From a checkpoint of a small transformer trained on Wikipedia.
Training: 626M tokens, 9551 steps.
Each number is 128 + 24 x the weight over its row's rms, rounded and kept within 0 to 255. Layers, rows and columns count from 0. The size above them is the row's rms in percent of the matrix's.

# layer 8 MLP down (transposed), 576x192, rms 0.0481, rows 238-262, columns 64-127
size [105 114  96 115 100  98  79 100 113 103 131 100 106 102  73  76  74  98  76 109 105  88 106 102  78]
[[118 155 137 136 132 134 147 162 104 147 138  82 138 180 106 156  88 151 135 117  76 174 128 106 101 131 136 160 138 126 125 164 115 129 123  97 156  75 115 124 126 160 101 153 185 136 149 103 146 134 111 128 141 157 154 137 132 150 119 120 165 104 123 155]
 [ 79 190  93 149 112 161  86  95 156 139 115 145 148 134  72 129 155 158 124  97 169 134 132 118 104 119 125  98 112 117 103 115 147 118 122 128 151 124 156 141 123 166 150 115 113 123 132  99 132 137 182 118 115  89 159 139 120 117 130 155 173 141  85 137]
 [108 175 142 154 185 105 147 145  90 123 105 156 137 112 146 119 126 130  85 125 131 125 133 123 140 134  92 147  83 161 148 171 126 138 151 123 183 118 120 106 116 119  92 160 107 125 127 174 113  72 119 128 139  98 143 103 129 160  79 111 142 100  71 158]
 [134 174  89  99 116 163 116  98 144 126 139 115 121 108 123 135 132 154 113 125 125 133 178  90 131 115 105 113 117 112 126 130 130 108 154 111 126 163 107 123 138 172 145 118 141 102 122  75 112  82 148 136 112 138 116 100 114 158 144  82 149 109 141 130]
 [131 173 120 104  88  93 124 138 130  63 106 149  87 110 134 156 125 114 166 138 102 115 149 133 152 145 108 131 143 145 140  95 148 153 140 115 106 107 152 143 137 107  95  79 112 187 105 121 109 146 161 128 117  88 103 120 152 162 105 166 122 111 120 170]
 [118 102 130 116 160 157 131 128 152 121 158 145 133 175  94  75 130  94  83 118 103 134 133 148 119 122 115 160 144 122 152 145  95 159 140 105 167 133 157 145 155 128 114 101 125 126 117 140 143 136  91 148  93 127 184 124 146 132 133 129 135 110 132  60]
 [121 120 150 138 118 111 152 117 101 122 165 112 138 119 139  91  95 115  98 139 147 182 116 117 138 123  98 192 129 143 160 121 115 134 162 128 149 130 100 137 158 122 124 142 120 127 149 134 118 140  86 157 131 123 164 113 141 124 134 134 164 131 169  71]
 [ 90 124 132 119 158 150 104 157 156 139 119 103 160 123 128 159 135 118 139 151 144 103 140 124 119 117 114 126 132 138 126 133 116 115  75 142 142 164 168 118 134 124  56 110 138 122 106  89 141 115 115  98 154 111 148  83 122 153 140 113 148  98  93 143]
 [105 125 148 116 123 168 105 108 151 136 183 101 153 110 163 130 145 117 143 130 109 129 159 128 104 135 125 130 127 160 154 120 102 109 104 124  80 107 136 106 130 133 122 104 117 122  84 122 138 119  93 173  96 115 144 121 135 133 154 125 163 137 113 101]
 [177 132 138 151 113  94  74 142 137 119 144  69 103 109 114  96 132 151 103 147 163 142 126 144 156 113 131 101 124 125 170 157 168 102 134 128  88 137 157 148 169 104 128 151  93 100  96 130 162 108 100 104 130 137 101 122 110  97 107 133 150 107 185 143]
 [ 86 135 103  95 130 129  96 158 132 112 110 150 121 123 145 116 176 155 114 100 139 137 152  80 134  90 125 165 126 122 116  98 108 113 114 130 134 101 156 113 137 128 134 107 120 130 111 106 163 118 107 136 161 153 136 113 136 129 149 148 165 136 125 146]
 [152 102 147 127 142 116 102  81 132 106 143 162 116 122  86 103 146  91 125 112 139 128 164  91 151 156 139  41 115 100 145  75 104 139 148 124 143 141 112 102 146 130 123 116 127 121 119 151  97  79 148 146 128 116 106 184 140 145 155 129 106 142 125 127]
 [ 96  96 106 133 123 158 140  53 114 138 138 153 112 152  94 114 167 116 148 119 156 149 121  79 146 127 161  94 173 123 132 160 116 153 115 147 133 155 150 115 124 121 127 127 125 137 149 186  84 109 134 125 117 122 171  45 148 115 136  86 158  81 121 172]
 [130  81 159  86 141 123 116 147 116 118  88  88 126 142 146 118 129 135 105  68 151 117  92 117 157 121 125 115 109 154 178 132 106 103 105 132 141  91 110 138 174 124  96 151 107 150 111 152 151 164  93 133 149 131 101 137 154 103 130 118 123 141 131  77]
 [145 141 154 129 138 102 148 131 111 162 120  85 115 131 122 158 123 134 115 102 134  99  98 105 106 115 135 172 162 122  76 140 105 110 143 110 124 140 135 136 156 140 141 158 133 147 160  60 126 129 128 122 103 152 134 136 131 163 137 146 124 150 133 117]
 [131 142 110 162 118 164 142  90 162 131 137 134  92 139 126 103 149 133 152 147 134 152 129 123 129 128 147 101 118 126 131 119 128 122 108 125  92  83 177 115 136 120  93 118 111 105 160 181 118 170 167 132 101  80 125 130 115 108 117 120 140 132 112 169]
 [140 104 213 117 133  99 120 156 166 131 157 126 164 140 105 126  92 127 115 162 130 156  81 112 134 118 111 133 158 134 137 147 169 106 131 107 151 134  91  98 122 125 150 118 107 127  99  72 112 115  87 135 137 101 159  78 129 138 149 123 116 128 143 138]
 [140 137 141 153 143 137 156 111 118 126  86 129 103 131 117 116  91 105 120 130 141 122 111 136 125 105  94  98 105 121  91 144 174 135 125 139 112 123 141 112 125 159 136 161 152 131 141 131 101 134 161 126 146 110 150 100 152 105 133 135 123 149 124 135]
 [ 98 161 118 134 155 147  77 131 141 147 152 179 131 129 155 112 142 120 146 107 130 149 129 104 160 139 134  73  92  97 109 114 146 142 117  95 121  95 110 125 112 118 115  85 129 129 143 142 140 107 173  82 126 155 141 156  72 118 123 120 126 132 126 125]
 [120 136 107 151 120 147 102 149 116 147 147 157 138 171 144 140 167 136 165 159 125 128 150 145 119  52 130 125 150 121 150 124 135 101 154  93 100 175 155 118 118 160 102 124 126 159  89  94 116 110 111 124 151 151 105 121 133 177 117 172 142 150 130 103]
 [115 130 104  67 125 130 149 143 144 142  91 139 114 123 135 145 167 131 133 119 121 130 100 112  59 124 127 129 118  82 107  96 130 174 142 147  95 129 146 105 116 109 146 108 142 113 131 130  99 108  81 130 125 151 135 111 108 138 102 141 157 122  94  89]
 [119 103 164 123 160 106  99 109 116 123 155 116 116 125 181  95 121 154 139  71 115  91 142 116 114  92 117 159 166 155 104 119 118 105 130 123 138 142 197 120 124 171 146  82 119 103 146 162 124 148 148 145 159 148 127 148 120 129 162 152 136  89 113 112]
 [114 103 109  94 119 152 138 115 114 111 123 158 100 119 139 133 163 114 144 154 143 132 127 142 143  90 151 142 101  86 152 154 156  55 124 134 168 160 137 137 129 164 117 117 121 131  90 133 152  81 142 128 120 105  96  85 106 115 154 140 127 107 151 106]
 [123 151 140  99 151 121 116 149 107 104 114 172  92 138 155 139 153 128 140 127 117 124 112 192 164 121 169 106 128 127  93 137 176 109 161 170 151 127 123 115 135 105 119 154 151  86 110 130 124 116 163  90 174 115 111  98 115 112 142  69 124 117 111  81]
 [114 120 142 127 150 115 120 165 140 128 114 136 147 121 168 123 126 149  82 108 116 149 132 111  97 133 114 137 127 124 135 145 117 140 166 120 139 145 124 114 117 146 138 128 105 139 136 137 106 114  79 188 151 136 183 120 147 148 145 136 162 134 151 102]]
# layer 8 MLP up, 576x192, rms 0.137, rows 239-262, columns 64-127
size [106  86 105  99  97  84  97 109  97 121  87  97 101  87 105  85  99 102 109 101  93  97  98  84]
[[102 120 136 163 122  68 154 109 130 130 107 167 123 155 136 146 114 105  95  84  82 169 131 162 107 145 113 110 155 134 142 105 130 174 117 118 138 188 108  68 132  86 124 179 155 128 165  78 152  84 138  79 114 127 124 121 142 104 134  79 136 139 114 131]
 [141 149 141 110 158 161 134 103 152 163 127 131 133 179 121 139 142 121 170 134 189 126 139 151 140 129 136 118 121 120 160 134 114 143 151 164  88 137 137 138 123 108 162  96 114 125 137 144 132 157 123 115 107 154 164 113 100  92 151  86 138 105 157 141]
 [ 94 135 138 111 138  80  97 115 155 182 124 105  97 157 169 127 126 164 122 123 134 157  99 142 101 116  98 127 167 111 144 121 124 131 120  98 114 138  86 136  94 117  82  95 126 110 112 108  91 173 129  80 144  97 105 136 120 136 168  91 133 163 174 130]
 [135 115  98 104 139 134 108 116 128 175 106 135 152 127 112 140 158 158 184 115 111 122 138 106 127 122  82 123 125 134  69  86 126 147 150 118 112  92 130 101 137 148 164 121 120 137 177 114 164  96 138 109 140 123 134 110 141 144 114 108 158 123 129 125]
 [ 85 140 114 116 152 120 135  97 103 139 183 125  88 101 148 119 144 129 133 120  91 147 109 132 108 101 137 114  88 171 152 149 144 139 107 106 124 123 131  94 133 127 136 106  73 176 105 127 173 189 125 126 145 102  71 182 137 100 127 113 116 130 139 156]
 [142 156 122 121 144 111 184 117 123 138 136 139  99 123 148 168 117 151 154 118  98 138 115 133 114 146 106  83 122 115 177 127 153  99 111 123  96 143 164 123 121 101 183 104 125 111 113 149 130 163 137 102 146 134 120 113 160 149 152 166 142 126 127 105]
 [126 125 143  86  56  86 113 158 119  91 190 130 120 153 138 167 175 150 118  83 133 144 133 172 131 147  99 218 112 108 158  96 141 140 142 147 131 136 143 147 183 164 127  93 129 140 134 138 111 114 131 124 180 148 126 135 118 109 134 127 123 118 119 103]
 [142 117 133 118 107 134  91 123 137 135 118 115 146 115 125 128 151 137 123 163 130  93 148 149 118 125 151  97 119  99 150 145 122 123  90 106 166 156 103 124 108 176 150 128 115 139 130 145 108 142 108 112 146 137 172  89 118 136 117 139 117 111 123 129]
 [120 110 121 117 149 134 109 127 119 140 137 147 155 129 145 101 137  99  76  93  63 155 144 137 110 136 133 131 163 104 114 151  98 105  95  93 136 102 110 161 119 105 148 103 109 134 172 111 117 102 132  79 155 130 128 205 113 162 102 127 147 130 154 123]
 [131 103 135  96 162 130 162 116  90 144 144 137 102 130 156 145 140 130 135 124 148 160 130 131 126 140 100 133 154 144 135 130 141 123  92  97 116  96 129 176 134 121 116 112 190 150 116 122 158 127  99 131  87 156 128 131 110  97 142 122 109 169 127 118]
 [117 116 125 106 171 102 127 137 153 120 137  76 123 136 141 115 137 112 128 126  96 112  81 152  77 123 140 116 117 133 138 101 114 131  78 108 144 123 182 142 143  58 137 127 149 148 103 141 136 147 108 116 135 151  75 100 136 160 127 125 132 120  97 124]
 [107 145 109 117 124 118 156 133 139 138 152  94 177 115 110 106 151 130 122 137 139 134 157 101  99 145 108 126 130 182 133 143 125 127 113 186 142 130 131 118 130 101 116 125 117 188 162 140 114 128  86 177 161 131 116 121 146 136 107 152 155 128 130 161]
 [139 143 125 161  96 121 120 132 108 152  90 153 161 156 118 138 100  93 168 152 136 141 166 139 134 117 100 128 157  80  86 142 100 131 157 159 134 112  91 109 146 113 124 157 195 137 100 147 152 115 112 138 164 128 177 134 122 124 153 111 109 138 119 103]
 [149  90 128 143 109 138 141 139 124  74 128  86 159 159 157 141 113 145 138 159 103 102 132 119 134 121 135 122  91  86 176 107 162 101 162  98  89 107 157 152 124  79 129  73 101 122 150 114 140 115 138 137 120 136 115 136 122  90 142 120 163 125 118 150]
 [131 178 104 116 149 129 161 123 135 137 149 133 135 115 123 133 130 124 144 146 154 103 118 117 161 122 110 139 190 141 148 147 122 118 114  99 137  96 123 135 127  81 176  95 172 154  79  79 135 132 135 111 163 125 128 146 113 165  95  95 109 108  71 156]
 [111 105 152 163 138 149 146 107  98 142 141 165  68  86  54 122 130 138 100 115 145  94 132 118 117 161 121 150 121 131 142 184 100 132 119 128 166  91 110 116 157  99 124 121 129 139 122 128 121 134  74 110 122 127  66  91 111 161 120 125 112 146 145 143]
 [105 107 151 118 143 170 123 125 143 162 104 160 127 134 139 163  90 105 107  90 134 116 132 109 117 145 155 115 146  82 138 116 123 112 162 156 119 120 101 142  84 147 165 103 114 176 130 104 146 146 116 133 153 134 135 165 118 163 128 169 129  95 134 135]
 [102 153 140 112  96 133 100 119 133 154 115 126 113 121 142 122 141 157 124 141 148 148 123 121 136  99 121 119 120 106 135 122 140 149 132 144 151 125 116 130 168 130 212 126 168 128 128 108 137 112 117 108 163 104 119 146 117 131 112 116 123 102  96 143]
 [136 155 181 135 135 126 186 118  95 121 153 139 134 147 155 125 142 102 136 131  99 102 146 118 116 126 115 115  91 126 168 155 107 120 144 148 121 159 149 117 128 152 102 149 136 105 122 124 100 138 133 126 104 161 164 104  92 120 131 129 115 158 167 111]
 [135  75 122  91 160 122 150 127  76 146 131 125 108 118 119  92 105 136 142  68 127 129 124 139 136 129 143  96 102 132 126 143 110 100 126 140 150 108 116 142 127 119 116 179 144 132  88 117 150 149 114 107 127 124 166 161 133 133 103 123 121 135 133 103]
 [137 132 143 110 133 142 125 163 114 119 118 172 166 122 136 122 150 121 126 102 121 113 131  75  84 149  87 120 117  79 132 143 102 113 142 130 116 133 164  97  86 154 170 137 126 147 110 117 147 128 102 131 124 105 103 128 113 133 114 117 141 160 146 130]
 [186 122  98 119  90 158 143  63 119 149  97 127 139 120 152 142 118 136 148 118 132 145 103 101 180 129 144 159 121 134 114 153 116 122 111 151 128 185 142 100 168 113 129 154 118 163 156 123 120  91 100 157  73 172 131 121 121  96  97 134 164 124 150 129]
 [134 107 159 138 134 100 126 115  88 138 151 132 165 109 142 126 139 131 140  97 113 127 147 151 111 130  93 105 139 143 165 123 122 150 102 154 168 100  93  70 120 158 104 154 134 114 126 134 114 116 137 143 147 137 137 147 148  80 135 174 173 114  85 159]
 [191 142  89  98 146 126 147 158 110 114 147 102 109 151 167 133 115 159 161 149 139 130 127 148 108 141 176  85 122  99 121 151 112 136  58 106 112 164 131 150 116  95 162 141  84 149 134 146 149 140 145 119 168 170 106 164 135 130 129  72 130 132  75 147]]